Weights of a small transformer language model.
Size: MLP 192 SwiGLU, vocabulary 1024.
Architecture: LayerNorm before each block, learned positions, normalized queries and keys.
Each number is 128 + 32 x the weight over its row's rms, rounded and kept within 0 to 255. Layers, rows and columns count from 0. Numbers have three digits each. The size before them is the row's rms in percent of the matrix's.

# layer 2 attention value, 64x96, rms 0.127, rows 36-63, columns 0-95
102:161062097100150145097106139142094092118150111145083205140105095136131174101088053157131148150114158115132165143210198101119088117144139111158132113131077153128156160155099086108086143077115159091127157066093112150091134159183118149143122124085134136149207107185122130112149162162136135147
101:113151098120135043085135122144191118102174136160157105133105120181152124091145113113097140108085178110146052164118098110122148125097086125193135157144139090065180154136181134100157114113140131159144157087203145123118155104101138129141182120200142167069114137138088079181117120148134127101
099:077113125147144125093152103206111188118122176101176144144139143132129084132153071113116133113091092081109146144073128106141121132148150096167173170132179113132119088162103117091120130150112125169209172122156043137116110108068161153082059124067168144132100145111083094148150132163136102129
111:124170160108131148125074196133175094137127144124101137118192117088149086082146088126114112162135120106116066182114115129135129108117184089170083129155136109118128105168134104103186101136108078108126023174091104086129148137111181129134064132122166111115152105106122187174160134139187114096
101:158085136123185096107128156128093099127141098134124140139095099109155116170137108168155123129125116105139100178124186126118161153129136076138056127151134123133199117127061152115077179095083113105162092208141186172136123170070109130096098071179136138146145148128131136082122075130087204127
099:145142174081087097155139106162156126138106076121148159143158101074142145113170108097058142113118102096115165118158146162102095166150091103138157137104144130116129103136149128045113185131107130178139058150114101170157132136106169038195080114143121124081084164137095167127188163124101104125
100:197144144159088199145119142082090145155081146128120140135153100096135098182170121112150134114116132136083180169098128127103145148155118109072152047131169106120056093112115130180082138120183077121076111159114125130149162141174149107089131175100101104105184121105105142151136091119150204142
098:124090173135168089152105137176171120159137168160128099148184131138145122088148130121146159075116113156121119126066135105098135114122157069164161116114102105138154085070115139130081165147180186123112164120044076128180052087096152169197060104100108128097101139116148131125128147117095115146
088:138131178125154142173113103107156117123076094081134089027122162143128080154198115136175183135144157125132101129090167151134112112155140164123048133141098130124163124148135112142112037121124111132110143100127126161212180167140128142113156116170129154124136115193117153095082146114107119191
097:130115080076128121069130147201119097147143128077132129088126124122105127134199108112146162127124142157117173136062135093152126124148121119074144105098148194137189123147165220104148065105100130124133120088108148144196143140099151107234122152104111128126127134132173167096126165119128168151
106:104146059126087199137132114153149120137120192093150102151120136112136111165128159140077135088075115063179058140109109154192122119089139170135126079138108112108128125158122132111119056137081133176153165146215152144123138107134137137085061134085148142135082139131163143177123123179123084142
097:141147093133088103106123125123072167107170074100159155139110116130149132099149049099121156158076151158117167112162154135131150147192111184212188155172102098122101086188106114154149162112078081146146152116132039111098094159141141119177114153101117142141134137112108152144072162128116121087
113:105099172094153126105097138138198130118097114182135140155150104192042121112091149125114124170095113136128164137083122172093146126138053164149101145185134149121156106169087118098156149101121154089129171177127110138070165113159135167132105147090142126093116122134222117137088130208127099109
089:114128190157171152136137113105098074125115182161153119097127173183118132144152122217093100103083133130150151135125164101094111116104045117176093133135140125126113183163085158177119149149136094132108171117036169094090191133114120121144109129113133114192137090101126164140112091118175107092
083:087107162149127208176087134095118133112209188193081151124059131173148088157166129090157158104113124113169095142090177080151145104144162125177096128110153108111131134138136131083128166084139126142161120161177089148118083148111116082064138117184129107131148153139126090063116113129111152115
105:114212128128106136171135093091131066138186190125085148111169114122116128108073138113098125127158098128095137078106101123128151122126130174121128216115140158106042144101126162093148120166190065103149147161170189128086126150164131104161148129098127108174105122140148177146162125121100085089
115:110149134115135123149148102134105189138090117082206138093146153082113123118131116106101137148118097117165133187039099188065122119141104136117165167160136107156173107172140159166145096060146105076154148154129160141048128119135175172099151144195144121113145113132065151087101104119131093127
090:151179100128138166121167139086125165137123113131121104137142148171119171100174045135121144079156208151139172141162102118125094145124105112132155138079083139168100153108104136105152049107126135130174153068150171150160141123086061143140102164158105154139105125130119055161078064093160087130
106:179126119147057141110121106032097127149163080123125104171144110141130119146123075077154128152114155151161076074151119115115087132165119091198161131085145117116117115127121126150174111147111113105137120165205054118145142123080135152164162121148135126184166124131137059116092089134192106089
101:124136107122161024081121095159181148150098081106167131115110105127164087147198127061068120100105135086144155182135142096162135140160099093124151119154191159224111085138155162136087094162136082100163138122131113118119131155134133103145149108120167138125141163126116096126106050148114116129
099:169133126071105127144117113118132150102147092113103132137150092090138068118126165138151162091126100162055101098107135185094126128156168163102145065125161131158157137164093119177115105148116104168116079210108137137163095102103118155198088120088077164175116164163073196133126151131113069123
100:131172081158144085135119175093169160101127095085166157173142129145092138122074094139167110135112136150077111167194122066153129145167140127148118135165142125080124178088159131141149126133152085069166159112173036073134099118131146149079080109158080152156105095090154135104093090104161150124
120:108077107148117108108114135171120063131115072165135116094154080155115206158148121103128109127159101144097139117144082183124132112103108096125172151127119166143108127123140131176143084165155107091132198137091088176229100149175118120167088122185163118119135148117165140077109062084098127101
091:131075165134097130070151077123151132126093136172139082151153185133103185160115157077106151127145118072108058141130178141172064149146094093103099090087130138152139110105172121113132150144134075102124178103207219137139129141067128121143118119123122146161116181121088110151135116123179126094
114:106147175123100114140112106084094139143134106048138101122111124186171198185120108135142144142142138075128115099188121181149172130090140122146138205086109092168148074116193132077129158162134083086143183079189117161128104109148136090127159108131096126088150165094087135132100106142155119100
096:100103110144124130106142131100094126125179086141126144180107168087139124191106099102123103150137173112073190150138135163101158104167130162167046095108114142155145156179134114140071101151116079196137153082116065131165085128168130100057115146079166120112140104047156129115142092115146129109
106:119158126146133168135112129174097065129167146103102120102138147096132105105138070040090117122138094130110132149078070145145153145153126127114114156176148102112165140104166152079173126177130083128078171171158080097132145152071110111140181151118133112160099159115039178153125159085125192159
095:166111084148107124109135128053151118138109095088150165143156115108114127119142183103174121141153135152126111173076081116191151112174133135133110051146148145133158151155122109151068127124115166147139167131143130137141186054232152156097101160121106122103203069118089082161145119124101141149
# layer 2 attention output (transposed), 128x96, rms 0.152, rows 36-63,100-127, columns 0-95
087:116105120100112205156120150118154109122150118135147120113137148087116126122169124142160088157129152168140164118057127083128204140115072163160112117118159159127186136221118107127101084100085104123121140126117086087163096219075138169148148133091120116088126170116113109096135140141119057189
098:161080119123164191134104126089100162117136153198183141190106125127141123133089085138136095130088149111138129153107109144078130094092178170130161122153161157182091063094073196115084121152097114122096096171077181113120059108156140103127088072134143141090168110157157158151126134132160126117
092:105147161117097156147139174119127062117088136171155175158077127119088127174109157156136098138075126091150065090182124136093139132100054118168103119144170159166124133121144112133078180195135086098051106151143173091133178137111104180140091105183144144084163099158119109163135113149137124112
117:102136126091168122124124140155126136147191132087119090131068147178161131173033145115198132113160148131176148056190127135153056140109136115092145111165119157124090114077050179114127107097099157136120161137190178120160133163129137134145084080129147122114139135139121096156106114117121132071
102:104147126115112142140139057174119139100134160145128131150105115118128136113090140166102118110213144126091182176112154088173110193130094165209146191156051150121177142159101139164137122071120101114161136084122101048100095153133174101152142136107103128110111153077097165139083123150108121099
092:130120136128140125206112171093133112088117120093124164072113144128124145135114134099175110102086193156101156187146098078065185139073147101105128104103095162108122129167076103096132094178090198144103082139184169134151150119149108113079151185204120105095150107128100097122152130158141142145
095:117164137144160055063141105165145129149099142046108092093138124141091155145124098129134170094122165117107146110174184126149149149091126150137155111124063094084123154115108103129173128126119203088137149110101105206170164120104124150156179146114163115194114107077147086121191106079140138102
099:172168153126136099150118148097083110127110130132117177125083151114103150108097203140146170189117132097098103136132118104128066122105150138165063074135118117154048099140188100129152139220129096100121136156146130090095210135139142131074147117131214113127159121116139095082130093162128131132
082:078148106118121124132177089153121145120204157128061048158149120124117135081115157115125139122159097144129141136160130126133103144107120133090162194105093155082144139117115134180197131096105155142118099143164027108086133167170129128174146097041109155179119118111118118155116140164109189110
090:111168130147113120189190094173076136187143127154078112167160139154183127118087116088084109167079094125133133097123134118101196135097144155178096127115115129111114182134149137130174109108100189136102094181111061124114114110182163125175164085080137104094133141161123113165076119131116064110
092:102089096113121138156137161130142107128144142156211144158084137203150102099106144143141142127146114164147063152216087135099142086105089107031135127138083093125154107117143140133107190126173121146078148154140156106116134138087136162164119144062146139068155083166122139125143127065143133083
093:136087125122112221144164098121149137121136108121186084128147118115093154243115127121172109123074142214207138092108160107095166159125118080120092133128188193131131147100113120111090083151117127141143085107115139122154096114068122162130095091137104109116100143157137123131168136161114107095
104:120156166097133180142130142108126122139131106169210172128153155140097125140134159114164103072048148136149115073109160100108089144135125085123140116094169148154091056141148158071090137128139121132136131164102179128119067190142180137179112120075149108086059129143126144061128108072150129147
085:108184148098121083102100148144122130085104082099122077108140135127152088146170107139153077097110108089128139138122143116184089135051088149181169157164141137156138128151207127167103134178170060124097119114133113070120096189107123132174073172110093124177119147152172148118128135185137083138
082:140141121120101135104153107174097161111114180152115116149059108120099148128092172165126133156134121129090125165130081119108176143161120174147150171139082148129152123069092152169140141109128125129173090108073130095168087125165139154112083076134106196102159103133096124152053192204143149049
099:160043160165171129121100099125132098121153111108127108111113101144127093123152131139125132108093090153129125172114095138100184107191114161069132164138139083130175124135054104131165107142127148203141143079132173140215108082135042118116109176141078121140161119153135174080136171126149096126
100:094164124148161165122163118160099108130135165188131093130159088163088127199151075100132115091156132071126105115139139129207074126103135075098107134070154185159139122091120121084126168088108121131083115194134093139139099093125102149192112139121188122174079118059129143139124134130163173133
077:112122085143077036089110141111162157055142097029122167181139166134131119128141088095139047154112064140074171144115118151156127125073128138144173135187124128101127130152112112127159167181136125139130136136144161128133125068097153105101121150186173116151163159119136113148124121133159123175
094:152156110130110107075124119118138123088142112152175124160090157182104139213085116121122122147134136149156181120101094113202120147082111130137116126175132116046188162050131128132150102130123107159179075126170129140179094072133137117060069158171148137101144171118114066155124128120137115130
088:088139122148097142153131121137094145168126170129158137165161113119141156224070085187117085111120136068096101155139148101135149121120112175174146169114106101079130114145112151149105120087102153097054048225114116135159121144074131115151147114137122084112125113149190088125182119108126137158
090:139105121158123141142111100163144118146165161150151131126133090140125177149049132079073158146183114186159140096107109094168141133091053091081098070146114141103136180111105106104187154167050134146178112079095087159115178093135125133135167163098161130166109169130170136121112118169104159111
096:183124161143141132099122093145112118148168091098146085162131123187161129140097203149108128116108090145162188033086154169093049135148062126152098129179127141131112127092081132105101111107177086164146136087122172152151169123132133109121094062137151133165126143184132096139120078121118158101
108:103110124158110087147139080088172099173142104107113057154146137102109093104135211105111136181138167154110114179114159111186084112145129130096094161110145091080130137163155097128203136090127106134180087119175129127131176139120092079115196152124136103112085145141101112103127134155108125223
095:142116130114121089163129105171105099105135173137102123163158205176102140146131091171141138122143159084091146192113007114138132120108120156133158104128135120062156160164149131133124115154105144111090075195186074147083094096172171151107107173102113116106141122155085086153142107135093116145
102:171035063131117147120153107100121136112111137137104123150131126149116105132163108153183127132166125107154131151116165094101185112177175119105150114117144143103149133122080142140131103104116104130159124146177154141174141052123066097089134121214071114051181122154117122159124150211094120092
084:131085092149113155132152071114149155142058144096092104156141130115129104146159102164127097132135103121195080093121176153064194134150101104144058153174130136096119128095182114158093149134161100091187127071143093121111168161117094164143164114180108127119102162199097171166108132134143081108
101:137116157162177105163134089126091083168170163175086075171141156160130088120084125140135168148101160143140138123192150152111181108141110104103149134127134177159107167069113145132104106117141218171100104113135149122135121066167136099123078119122106100146149107192094081139123107097107071051
088:163126141176139168122143092135145114157122165159136132103155122123156164080108050138050134142132119063165137070114164118122105101094143130115092076098103097099124149121195104124176171082141084122153131145117108171092143164083106113206183131099203126152124138112163105126109108092166183118
112:111155097116116151090100173080093113141101126130132123141141115168100084147155120160120117190169153088139145053093150158153084093171126144064131157115193165136163115124103135060132089139117173142144118103174175081133146146076138138065129181131092100134144144139146092115201057123173129161
109:106146137157125150136114113148151123128099090135153096140113104119167127102165091186122122100093111080085161136123178123091077143121175119121096133164071104164131071083185134164179157141131103095062128136107089204162031129136146143189160103132119138120098143087138154099128101157136141210
103:079132133081084127061139116156116148077186180125103153080116176104111133131179178178135091082121136170117119103175183141174122162125143110108116146153119140151159114164183116151156155128129106089093093133065145128086166139043061139128124115103107085089098123116164141134179177130113125110
102:080153101073172118128154150163094129143148075053092185152078122118133120131084159098112131114177075130096158082080111136129051154176160121134111108126083185097093125153106144100116111098131149172122114155171179126136147139126159107145138165170118109122069178197151165153109164152167105122
099:122164163169123138133049179119062097072099096150130130156103077124175089118119163163114151151111140108122153152127076121164139139121157116143119138211130169128108165107078083120130175153130123095117154176126075081123144143191190114073152134175099123162105170097137110138129074134143065134
103:102139121094152094130129167163105153105110130139120106095120164111141161225111169140181083108112155146092113154123163104131092158068122087135079126165110113101148118188112133094169003161106106100147132134157133134151135148140123164145096133169075117090064143144094143150162157170094117171
110:142132138136137129137128116124113154129129137134149119155117139157109155197032121084124135108148149176144088164100101120132171123143095112191094129136115116101144157107101130120024082132086150168121145120173141107116198081091110120134092160094132163147144130173180132168129155066174134030
101:162151121044130106114126132112068159141150171110139161111115166123127179143092086166124104107112157199119042131107109098154134159101105178139115150149140089143129086144107149150205078129110091132120129183117185086112106138194139123120130095154116115087165162177145163113108056129102091097
097:085122145148120122092119164101119152134095079110162112181186140100122059100132143110099171133092134157096142136147087150139123105066133157166112118083135078147080134113127136159177160057157135144102165158181128123149207122199067109120138107189110158180123094128107165133081115147168093104
098:113108096153132092163098132101132178160104118113121056097177123152171082124127175072131107169134148194130067122154139064152137137098175127132131154165107097169127089136120191173167070100119185147120171118146158120180143118174117095113090088172102119143144108123152138131081160073122067127
113:104138165137078111102177140151135154127157095051150146121134152109141094075163120130140147142097124093127137094179111140095114173082125073065139101159090137193084121170175140159109199152115101086071161092150159194120115102093137182122131102147181107146077092154126109138152181136121153105
105:074110119140109150156136110114115149141111142187125079071108110118099107148167143111169144130107140151150187107133207143169103095194142084076152140130166137039163112113204057086147127154147154112134090088131112126100122142046110160116154173149113123119112074124159126122164140102167139116
118:098094119096144124107147109108134043158143105134153151149115159162120171149115188120139105110095142144110191036164171162141097124194161106105115106136161169131074077124103160129077150132079082137197137145111236112129094120131130115134127097145115114107075164100144120087147137134121138152
095:108090152167122138167121095100101036079127191094096144161130141150107107098118082111113139141195151130144136139088107130083143060135148142091120133071144139082127174143096109115130201136152116137176120151044190174128184140136165124133154174085149140138090147106157102081129161136136148120
094:151114174121082124126110145128133114126152143159080105111124105101162068052114116213100153123082172097137114153142018157162157120118175126123119152204136161121114124058133113153127158117153157115148157168139067143101099148111184139081159092121129146162144140128064101160099094147133142135
111:183123144123150080172171089153137087165132139092083166092148084081082130091136120143138147124137132098144126126115062135074128145185142126081113131053107156089113100175114108121135152147103170170164091171077080208116082121108111156113141139088160129162108139120128132140118221163147123152
117:089121118154087145107160144091124097101092137153153132095103143136084171132112097089109152090094185145132165135207151140178125128131148169114173149088103105157146128112099154136135182081115015145101145124062092132128155107163086145163110111177132134118102154063162183124163185145119095129
104:133113097193133085175081149145173165112122157111147136163153144123068128070146145105144093155128137128147104186119152123133121110081096120121162167068160028120130135126202145151182162117132149088073188069095146160138133126116076098172147160089122111144141090092139103123139094110151136167
113:136115102185166127133135077143145152120153109203132129135179161092112155069082094127100176107130126124145166132105132147177099118102135082151126126126115135075108163131208053108141132138142161098120151112103102181105057122075152097104128204114133106164166070110121093127116110148173191149
107:067168126178075143125124138141101120128146154098147134148156126074127165162095165179139076129070112133066133157156191135147106136135101131138092184173101085148084132142152110181104094060155116117080083133119112164174180138080114163148108090121092129174126120065173130116147141107156137189
115:094159112140126069132142126113097206117103120085164181119151165113104137138156121086145165111132128178105160145075133106192142132124149093137182066103110099069129180147157085062128123142145142097168109124208119120178106067140106133114105160170121151136079099168145135165067154120141093109
105:136084108117128110141096136167129132160083120177154157089122060191132130136146208130070145104117068112151130117169135166077105148182103189171121117132116111133170144130174102094134208121122154133093118079098094076122125171115103107146115121067086121133164110147166167088112095092184145129
110:149130117184121106111178107124107096140147128120121114127169127094109147111122177129084105118105149200168126136148126123130082147093038114125129136174166176072098133163124124172193121099058156128114069178119098077097128171136152134161120119118154088138154086144171105078129178084173130196
097:151147140169176079101105133163120160063141120082193159158180180082131132108113112143183115093154122112115143181128086139092076158067065104149088122125161132147107173139165147186143117122104166068063185128095100170119125100124132119129117158104088084154113124086147131097167148130109153157
122:193131119159149191132122117137131143123100109192110094099161148065101096096073116163156147134102150108131125123193111136061139166103079089143136119149171154157066099132180095144172127176071144130128108146111050144089104186141097150159140102086133102113158126077103166110180125149100148140
112:125144115189159129091144121081112123099149138135079080140108141143109071120109177168146113142088092147139140083171165151074170106150107141123128111174115168107126150100195077162100154124124174104144080063131130082122215174067106113137112122151149140198135136181109082151121140086155091127
101:142161176121106105140115077134138120148161104160088081092128098082186115089152074086128154103110149194125128176162149110126187134175176114201104126150091138121168097144123135166125115122138123170158100172099050193097153143138127107106122125088101123127121127138121150163096179117113045076
110:139130098153130128107151146078140152132138130127210096188087130180106110174100131096129133135069111135131112116170182126129126119140156147120112095167058096170136131115167146147065120126138090136137153105162174052128171052104115105106095104166111128091177129162180117209125123087157156090
# layer 2 MLP gate, 192x96, rms 0.116, rows 0-20, columns 0-95
089:102150182150111111138129126137124133151090141157066172170162118162137118147095166094074122128084117088122133116118111132082146106109143048161159094137088092143178143122138132119100085136134126213144137104139100152106108121197043195114151159174151107079150137135107117100063136068141090103
101:160132140100122092198111140112124138115149091146194115167125164108143109082143111097160089152102122125115155138199125163146156122094139174126137132200087093198094079124151086173085136098118118129093142108105162185059151119196099092102112100120191175105081079126158136128123097115095118136
102:123133163152184162095164133137112131123083106165131148057124123094103091174151139150103112148087166119153102154039059132164150115119148147189126095173156094090106121149160094137076081107113157111101125157155143117082173172117152123093176167118121138117139172121115087097160107110198067169
104:130112142130107193131149064131145151101200137113100087125162125082140078101142130165094138113084160144089173205129068116098108122050134095066175115097115179148084146124091116130129130143185126118122182149139085134136109157101083101129119119083179146110108143149077115124112159189104153157
108:112118172190126149083133205147118050120136127182163183171199166128096199147110146182072125101109134147093140152054126135155133141155098105104140108149160141155099113128103096130101125112159134120089061119096108117096059123109115138121098113111135128142119132110104111104146169166207159125
110:152172160167174104144126143108128155188207138101120158170068119092134149151129154157146115136142145152105128142044100118138113135179145066113139104070135135133095132095131112059098113121122056141156161099105084158150073121129155100088081120100175150182107115072132121121089135163173081133
105:180129191117179107150152097114078089135169160165099171182165086120154148181148124119102156075161144092134133076121122137189114144133128159122124152122088129142138108145049170162105080094131123172167167078107121108187082136173130098110110063117167154122143135100143084109080129085093135115
099:189136106119084145144120179183131166090092153140115120164103131113102134161101093145105144139136142057129125188159054109128098100106112143148091209125140191110116101218112170137152151098138133163164124061071138156119171139127105121136153120065114121092138162122124163090144121137152170176
104:105096161147105102141201059131147131114136154072107119173135077129165096118124065164114141044146114155103167081109120177103070099142116118129118127157155121124110167135082129156159087137121125163162138099189086231134076158178145100122141123125091138129095114124105153129126108119114193150
106:111139168168088169176122108118128056139145153131174120112093107097149152165124111174112146125107110138079173130108126184079128101177115080131085137138173113159122138147054091078169135091125130176136116141110150126067088152162138163124127159055114057142124119159157052085170142147154107112
098:094079150115144085177150187212155143132111117135131076160070168124076115104125133117158110180113154158082101150090128114070062143153140106122132119154110100157148061101077076107164150125122109123100138128150145131114108164102053119138161141094132180164119132149068145131110188180147103112
106:181063166078087138087110150119173097124095073103128145118092110145132077098106101104147155136128090176168106102173124135080093108183094165093127129113044145084083125092103122113184135166123116147135150137095150161139129162080118172084104138151112174129174177132154070137146180163126158128
094:116162122125070092174165173093082084126124108118136139120101130190122122121075157079133110100120151152090121078197124093096110118140128170110118133129074101176140079130125159087094115159148148106134133114136213111089231107112110136149155123089144130073148174144122139136187136077118126074
103:096161129062107094153090174130150147137131111085128163136170136144123147149088168142137142155111143134147104151125160082121114155118123101195165175121056070163172094159108131156149085115191159132123178044151151133103121111144099070130106115137130159114151164079182112178133115067114067159
095:169146127176164084126091134155140141090120073146162083144050117149070094160153109105150141177105190103143128172179113152120111123082096115127142145097131066108132188080117137148177170105078113144089185152113116104146160138139170088125157168112120111156132119119076125067167109135101192156
102:182091076127115158168124175097124127044110104041120176114129103145104090102163144097132057142129112111128089109090142148101141179115123149185126098101133108131107137145145151091122154209163162065108140130110137130093157197143136122154126148181117130152165124113112182077164157101137163092
095:147189132142090147129100111146133133142125098128127121134167112118158137073107130090097139130129156145152136169129157057156107147058113125132145114132113096140144153115141139217254154104078149122189108105145121164137127086110072070058127093099103152143130126139156129186091132168099093152
098:099112117171100177123181146109161168188134090042185120141085121142114129155110183056164126107119149124130142093128164186163121109119092123077065089105126112150166109163115094073099151167157123152132131150140183110137113105123123154116060110077135137127108143075087122125144075170141143175
097:160113122137157143108057127136125125106106067108154118100155055151118200158125117109152056153124177151167114144120101115131110141141132121079119182119177083131149068175162132103201121122110135159066135133086071138096193169109154193087155129148102161111132088145161094094112108140141117107
102:161190106067154113141188128083142158122082126120113139170177133161068198105153137193124083087141158179068077102106142122129108133140103145092079112110163159105154149164123106149120154186123141111146143119186155065077130162146144066189136146159115137158145106121113137085138107114137116159
099:172092150112127118113155079108156188163132130128137124080163105122090114097126084130139144180125114153101102088123147091103123167204061125129134133164199146150132078166133098076134182105114093153116067126057116110092125153100119133158165070095158149112169115137157174126114089081194140156
# layer 2 MLP up, 192x96, rms 0.11, rows 0-19, columns 0-95
093:123119101165132101120075117184107179195114146117108168069167115116157126177188126159142161207157135160163114127116085124114136191147106155142142079171048121075096137121143107142131097095114168083083117098123144134108175128138119100158133094174136100109101105092148202154115179128150130158
099:153109128063080063097172153128192115122160085171111132096129123124124089118140186084129115133079174107176105119128107143163087168135107127158091106135120130117116125122156141116110218167142124085122164156113106096134166131136112176194144150034136104149157125074079135118189169149111141119
108:162086129131131123129142061092121140181114196132129158124074150159130182167152036077117124129134162131158092131127133074132144121182147159139106096160150124141083064132139117089064113108107131183089151159165095101124138136075114120105150127120156150184138124139163103118068151058178122165
096:143153158144087097132128150114119118113131155148083120134131101150130134122141122090187129166159102137088132119087145102182149110173138135173200126155101167075129104040145124153141166102071081103161100116113152103145133066139168182109093171173031140137175142131111124149169146127166059117
098:142136152115101162123099075123125188122061132193106151123131090110186131168129136082117059079090093131144085101127150129171133103134148167178119128151076144161135077130110116132120170085110120137134093162112136139116131122126116134152160100104195116116081125115128195115014167112136098072
113:187097063156100147168131102072122124149118127135081134140118153091113172120066106128132139174160115113099179071135156141113133123157182065071042074107148194167098129096132148117126150155175127118186119140092125158106116128153143124123168120153131090176148157093173150081112151118185147131
104:150151170181107166156091123083102144157115188136114133129152101145124096149105109148103141142168137126118086119154108113119130131095157132159217117130037086095158080090146118162143117107146165116158105093168101080140175076165132126127167092139142150147156140113103088204148125140153023115
093:127069139136144191098128105206152100139123094205126071113120081134176066120120148170117093111137156144148167112151179134110119121121117090160181137167164173134080122127101149136107163156126100161117112137109121131159089130099122074124112052142122102137122114133071183182152129211096093110
100:136086111177197161117107099111137180131128127149113097175169084133145104035133160202110131166226188145077159131097131089129100131118095122152157102156141084086117132109123141099174097128134180081134082116175104117112122113130079115101137152107109169115131121118140115113164103196118155118
103:100086131140102071109156162091157144161132149072100083150138130122076066102176161139182164110103072145114167160125112163089117158143123114092112097055178153107118095144184139121136121169153150147136164101173186144120105149129132186096132187145117062128122116108122062120128150174102168170
103:181152075106142071058102144085144150106154106115101167133102139143154113099109149087107120110085167122157049079119141144137113118058131138106126134118126105122128139179108191178162084127130103108146142122187201066126152114167135143192075114130096150110184167157084148137097145117129119171
114:121116138122086144097139176144120167150120127125164157031088118155081100169151089151121168150164100169141068110062066108114148100112186157141102123095119084085133126108104073085128169155146129167139140100124135088105159116086146133105155175152105151131121186144124106114140079135138082217
098:127172145130141184121109155103097143160157105094125160131078169203136091097106135129098140178132160112087104103113105149108172148132111054121080087127152105129098121147093152163086062116129102151174221108120168125151108159120076170060153122125143138155073136095114172098138141109176082132
104:118168111158124123168075162104135132133125110045150141146163135127100189134128179070117100095202109140101061129144144146157110188113135137108163131055094105151128132074140089068167164118074122176081109147120107116163147143137143091135124147155192102179151168078139089095099138129119137146
096:098112107106109159104117141098112082149130116150111168108148189142146130126099130104097114114119140125076148081091119110163164139140146166168094079116147168095127113170123122149086118103057114151161085129166114126163201179100110195085118137112106181137113085160186187114084083149158067059
113:084142030080121231152168145082132144096146089094172129109104154123100141119154069128129114110104125122105180179112127186154102156134119141121126118156077121090132110131152090115137145105156160149108175109059111092150120136109140141119098134206179116091125082153125185156134175142155115113
094:110130129084051152165134112130072129196046122097140150144126151152123148183143057057102185173090165136132124137150136109119125099128100109122177094097081142135091104115106115073139120129137101115155159100108123168151157059128170158077113125174131170148123142173156075171151135136122169115
099:175110108198126139071115111089121098110098114161118083076117125082111128074118172154099123159080138109131133131167127158119128122096093121124183165131134159123124160100211112073151105173150145094124083116144091103087211165124118103082144135159096120100166168143115141106136134184104138218
092:094122120137079166112170086131109126125096157172113139133090120165126127134147136127077136116139089124148132104176244147186085127125111145141150125114102130141058153094133186149059141107131123084132129051094153163100113116124142112157128088107177101128123177113126178076110209095134129084
100:130122107142142159097103140177126175114144121085130138077136139140119156110145163125129135150112169091192134116099085101198153102122131167139147127119198137132130112098170077087161182119174128143124146163102051127099161109111080165096136130154138140119207114063087140195076187152090172139
# layer 2 MLP down (transposed), 192x96, rms 0.153, rows 0-19, columns 0-95
089:121123141118095146093122171075165112143081095155142117093096166146160128112176108148145138129153107048182158114133099132131157149186075143114127114177105095110122101170172088122191190132096137114146168108110165121096181166131099085120082079151189092038113120093137131116150096136131173124
098:142139144193105149105133108118112163069106093160101152133162085178133160129068129153040111155079112126084129096100097112060056159127145132074142130158115153150089151179122156182152141093109126175091152128162107178115128166126166125114146100078129144133139120174116065120106174122160178119
107:161157126146123130130114138188070131110138116145107128113097072145127095160129090113184069088152190201096162102078128125121177146100111105089177171125092137094069168169136121152121120149125094162090106156111107146046073137118107126140148124143204136134141122085127140184072157122148168146
096:153129120136091075098144178139200123141133142124125098135109068110131092119116109117149101173136106113145086092121159098105132148156118153182110171190118057146187090094144112151157121113091149089137099142115126084143105131105203195123126158150011146118174105116132182106136125129168097140
098:123048113188164134104104066069201107100122090155099175139107091147146126126132149148126151148136082148109140172123127103044089102146119138076152102132114162143157098132134082138142154128110214191170151177170142140125150070103151111119129131105186155116112133193118124127138136114114088101
107:125142173157136105129123159168113188131097121078134117090112161092145170052098141164152112119147130133113152167109126051106080128154093121084113147134117193179145168098069182148152183133141148117096106108099133113049154092126151124142168120107115090112182079107148128078154148178151141070
107:111131146115118136155128096095120098137073083157115121125138152117102139133117085171146108135229116101111153080123100081090150129133153068083083155194149076099142154120121222142137097107099127123131144149154119151114145124101201107185132128092089151167131124146097140104077130183138205163
096:105107112109114127126159125159151134114225129145043146130130066150150150105123092110107128154064165112160183139155124149092106135121092127157152193104124132101089118125169152138086082110114136133074161126092036112118135153139135131122198145169132152134143159050135122193147124140099093087
098:103120125182136141108149135103170129103068087090158149185133119207074216142152163179101082144143115076088169079098117131147127127149131107126115047137099131115136058129128161091159118121139114146190124106139118174100113161139089166133146126071150130074129178131153107160135155138108146090
104:107165118135136104103137146109108147102142159144171155137076112134157161131131125153134149171126081122122139116127120150088164148057087142107136133122144100147128164098081092108213105129075154107149132181054110151049102181116105081112148158148089111160177159067195152123144117214141155108
103:132176161099130125089080098049130140094162162072107181118097096153171109150105167132141122116075163111166121089158136162126101100111094163124122151123158108143131145153145148154158118141104176138152059135075174083151147088140192150087040143182126134070112153119104157144135142108099147183
114:113131188169093164164127144109101073185139128200060069151162150071113167109090064152129159108152086121113100098201137131144139159126121120118123162058109141157124134091162130095116122130129145166160167115123132167141156158142159119130085058167146109135090145106124070137164170088126089106
101:127147130077109121156107234172140074160166146108137122107088137076150188202127156147140140145163134186110110079137109096156139107169148149095121097146110113113114097138126112129133155098086131112137071163103115127130076075147124123157085097117092122156212165085161110071094146178135152131
098:138099164098102136098100144111168120147154149134124105110161108119068136192116136208049139132124132126157176092113120121067065142160095109156105121120176104158157100093143115107138138151146152100148164146071119128175066095071116198108110090171118131115113157083100132157210142108145109171
097:097147174134164180133119060117129135097118159077119120127156103169195185156105099159117095084082083145130072164140109140150089122128190106165201130127122158107096141130144103161089109162071140117137103132081100110102150218134128116139113141070108149106110124145167192102156078146155105124
110:121110091095129162132044131097126152177119139149150157199185127153145104095141166140093123110113070153170083124159116099107064100153084087114149112129094124121158136142086150167109131134089122105162137121102097133113137101155148114166175127058145122114096175209145142202111064145134078153
098:148077103151135138134099194084094151100111095139088118118101118070138203139205111174106154111065103105125086124126132176150149130143113160148063135111171145148067122155070113128155132184117153111120117163060113176122091168097086138156130151154115131122121192139150129100158065102156102134
103:088132125090161118112136108136128176114089111121124146121112114149085153092116080079114116075092163157086171156144085057112148150156137159117120077208203136161142127170094182115156124138105150123104134054111151139099155191109160148145143111110163130118127112129214115151099130119121207091
098:110089068109116132123125206111122127132154122203071121130116162110097067108099100103139100165117115133103185148141163159127120121163088207175099176173085099128116165104057119189117103145156149112155149105167079146146135118120109122154067161094115131121107145051140149122161178148133122142
102:158105161116138118178147123135174152131095105166060150130184108145117138148097052121162114098118148125170090138152128163113021116177157108106095054138107180138083114072128070166152127110114120168133157152146123108133129130135196073195128128151105128143109152157157144140072140099118110113